Weights of a small transformer language model: a variant of SOAP for these matrices.
Each number is 128 + 32 x the weight over its row's rms, rounded and kept within 0 to 255. Layers, rows and columns count from 0. Numbers have three digits each. The size before them is the row's rms in percent of the matrix's.

# o: layer 10 attention output (transposed), 96x96, rms 0.137, rows 29-31,61-63,93-95, columns 0-95
# v: layer 10 attention value, 32x96, rms 0.144, rows 30-31, columns 0-95
# gate: layer 10 MLP gate, 384x96, rms 0.144, rows 0-5, columns 0-95
# up: layer 10 MLP up, 384x96, rms 0.14, rows 0-5, columns 0-95
# down: layer 10 MLP down (transposed), 384x96, rms 0.129, rows 0-4, columns 0-95
o29 092:143105091163129079102145034104161155139118156140078107143081145134113124143137123096140151131116160155133149164102111109110162058122068171116118161065109116203168140169120142161187155167175114138130137135138073133126137124114148121154187090185113134154073068120209137154119098124114146112
o61 120:127152135135129107115124226119155110088153127087194134070133146056086136136128182153076098132125091090084124100154148160125141149182159097170117150097105100133119101114130122177128081093095181118187190111090117155102149127160080113147119179112126065097096135143138146100151171178115159135
o93 080:128132157061117140184079166131120136157125086119106123093142090176090120120117097060131163124154124104127108194175099104118135146165151085067129080182134154104170145145122147096113209100108160124093089123146146156155141143113177183100085114113147171088098143135058089066097141139104140108
v30 107:193088146139161133128067099089141134132126094104140157084080108144084139132104158109124085161120124112153131168152160111100073098127138108159118111132098193156112097156206164123124104158199083113113204124092140138156109103129086073089111163126144091090143157147098167180064104103083143101
o30 117:115147111150157156071159113153108156125101139092139160063147090090131124061164138108161153069097111088135099194125137174078084103130084141125103129120107093101131091085142080091117122123091093144100059114088159143112110132145162101132115147159133096231143144131080158112171113055113126131
o62 108:142113142069153123163128122089150103088201122110140142193088154084088060140112110158103136118119118128107103131242172108180133141104099130131114111081149152178110158188141161131184052150121162141151162128127122114113136163135076104110106145148150123094172134192107138149066125138125127144
o94 084:135162119098148108117099140143086104120159080159128123135133142179144127161136177198083138158138167116123162017112091086133105106167156129189159146135151186158065122185136120159103075121159130088142145114134098088129133160106108102143129195077176136114172152167173146113077099149132117117
v31 094:147097163106129085118107126146095108146133104087109080102194153173172113132144080102176151064118167121134123175137137170073198140170140085085128123098157190177185089151088140179073112153167129087167088148136090127125139121152096179145124078092172116142100103107115084142111142122127100127
o31 095:115113109066067130077151143130149150112108123156097176103055131140172150095114141100132100155096152128108113114104138114163112162149123166123115145126155115107072141117154136169074157072149167134205115139173140156049097133039097146156029144107144136150161145128094139149177112121103120131
o63 093:169104088144135103109121121117179110182128171111109081114156141135166167143172105133152103119137083198115170138112156157094137100138127119120112075101137129104177148103119115136142095147153166107103122151090056124160119109116197134069167111164115141138012119132144139172047121109150186107
o95 093:088147154134096122174138111117069155106150189142153084150214166082093082124108042132133131088112163134159123153085087125116165109138099150129151137108109144121112140110119124081108094229112112106127193122122119095127140124164107189131164124074168108178170140096186123105121117166125113140
gate0 100:087122104108118126080109125208155110129154111122099137203091075144152140130152117037101049086154187158121096107151123128194211144097151177125133138127129166112133124099145104190086131117119111073111143103083135133115137170089120117092101078121095154140138094123130098090128151117156159150
up0 101:142141174092080201138150111136165135163107110113122130093146114109126097102094140172108183181143134108131121138182093114129133097082130124194127085099077119099146173103079111133171147146110161193146146155199103151162185119182053120098144178144176122097175104100127161158124104107138168117
down0 096:144091142121113124114118146140092095124139171131128065122147182119109125125114143211100164112100137121127084124218077080121165156139152190136105145022150118194088113158100128123131154168107123109156123081115132093116182140156088123118101165059117130058119099167147124146119138164136128107
gate1 107:132181151075100086150129110146154119111093125072173155186117114111140134134167154088118163105091124076165131078161119196142161119078163177130107089138093148193098152125146153100099159052127139106111142141111050123146123192145171092096133142143123168148093108126128182097160140168105081144
up1 102:167169153115190050075142097162111161123108109176106128151109136159100198176118092164058124048159170127133144141166109144168208184146122181115138122093140152150128170121117136120123067116123154092146147161116100137147150136128161164103124159114154139147127133119134089093081126165173079148
down1 104:144140172118064164175109158096140157145128128129078123078148115119142087135130121107143078124154124069112138030125116137202141108058107136059095129126092110155163152075170153139151138132138151105065135102148166175122122154138128162169144135139096095150146105091123092148216165132100150160
gate2 101:129120107180084137174128115147163155106167055166124089151180140152126158086170126154122152136159071130137112106100125152188132148102127194124122140139123104100176125125122176146141116050060090118142170178103112090182174143196121121078123143079129149078113120107121156125095149108157169180
up2 103:144080088103114158119087176208141131158099165229116118142113125074210145112139139110119106175157112176110113200133126131108154107099102108094144122137132117131152095066106150127179167059126176161161124162118098067116115122112106115132102109103149168146108123078126155132116144126193113146
down2 101:110160132141137069138122126146132129067162074142111163115119080091110074123109122144155051155170086134115157148094166152107147131159149142174091157130101095105071149193125176152188166115087202152129118125070092121117095111099110102169067121107157134167169141183149096138083125143146166123
gate3 092:113099118108142177110131052167090066106132157120142147160153135137170109150158094109138126128058106129150086088098150142128106095128120111129083162122099120115129151187068154165169203064088127077122076102131133098142156196158062141159170118160141136091167119153118113110078143167101107099
up3 092:139166185153105094110157162127132146112124128172088130111138129118134114073135175197071146126154120078134166046167107142114233163124195125093110111123129136125105124114141140111085129116148139176127114163167116144140095049075166134122110112103149109090072125171146110085162108133118069148
down3 099:090082141032154158136180102138143135117128121114133176140124067095115136111110152212103107158176154102127177177110125121186111142117106143148107167080168187162038092094158164126113120067119127159150130160140099101144158139146146147101124095170154137110108116085157126101103115170116098168
gate4 098:044065178095137114130179116094139159142102180149107112149185113167106109085110175136168086050159139106080116152105128107134095176122084122146140181123113159111109132197152104151148117123150145159109108168101129121098123186093134160126084101103189121133102127152153193057135130153129117135
up4 101:132134122161127110124091179101139147143092099098054132131124159107156154111091102117092179055185110178171111071123107121173142180115143157106143053145146167101162100135095192173091141087168124201143143143124148129115170093136162193146148108116093141124101116114136133173150105065139122153
down4 101:065146125165136146078091106116136164124125113132159143172165186176220135124094152075124152068090101113122126136159063123166133109109157152111111168107157115122158107164140142110117120120123073161132176162106168138098119125113110172218171177121141138112144110086091133193152106158108083166
gate5 097:110165118112050115133104142231110082170120121141129113118141136191130099123126119074141076143115102143144134142100107117133092078125111077142098077155101075081093185159130124112135125118132142093112083141198153129072153126123113118157168042064190094118157144142153110129158148142114129126
up5 099:118134152168103115140104142090109091122119125123148123100138109107079128175155107113085171128121195139061158108120158124130141097138120184140177124123098185087055172127060132140100078143177136084099053078206104092142117139137183136101126151116125087135096137087195139154116146143085133150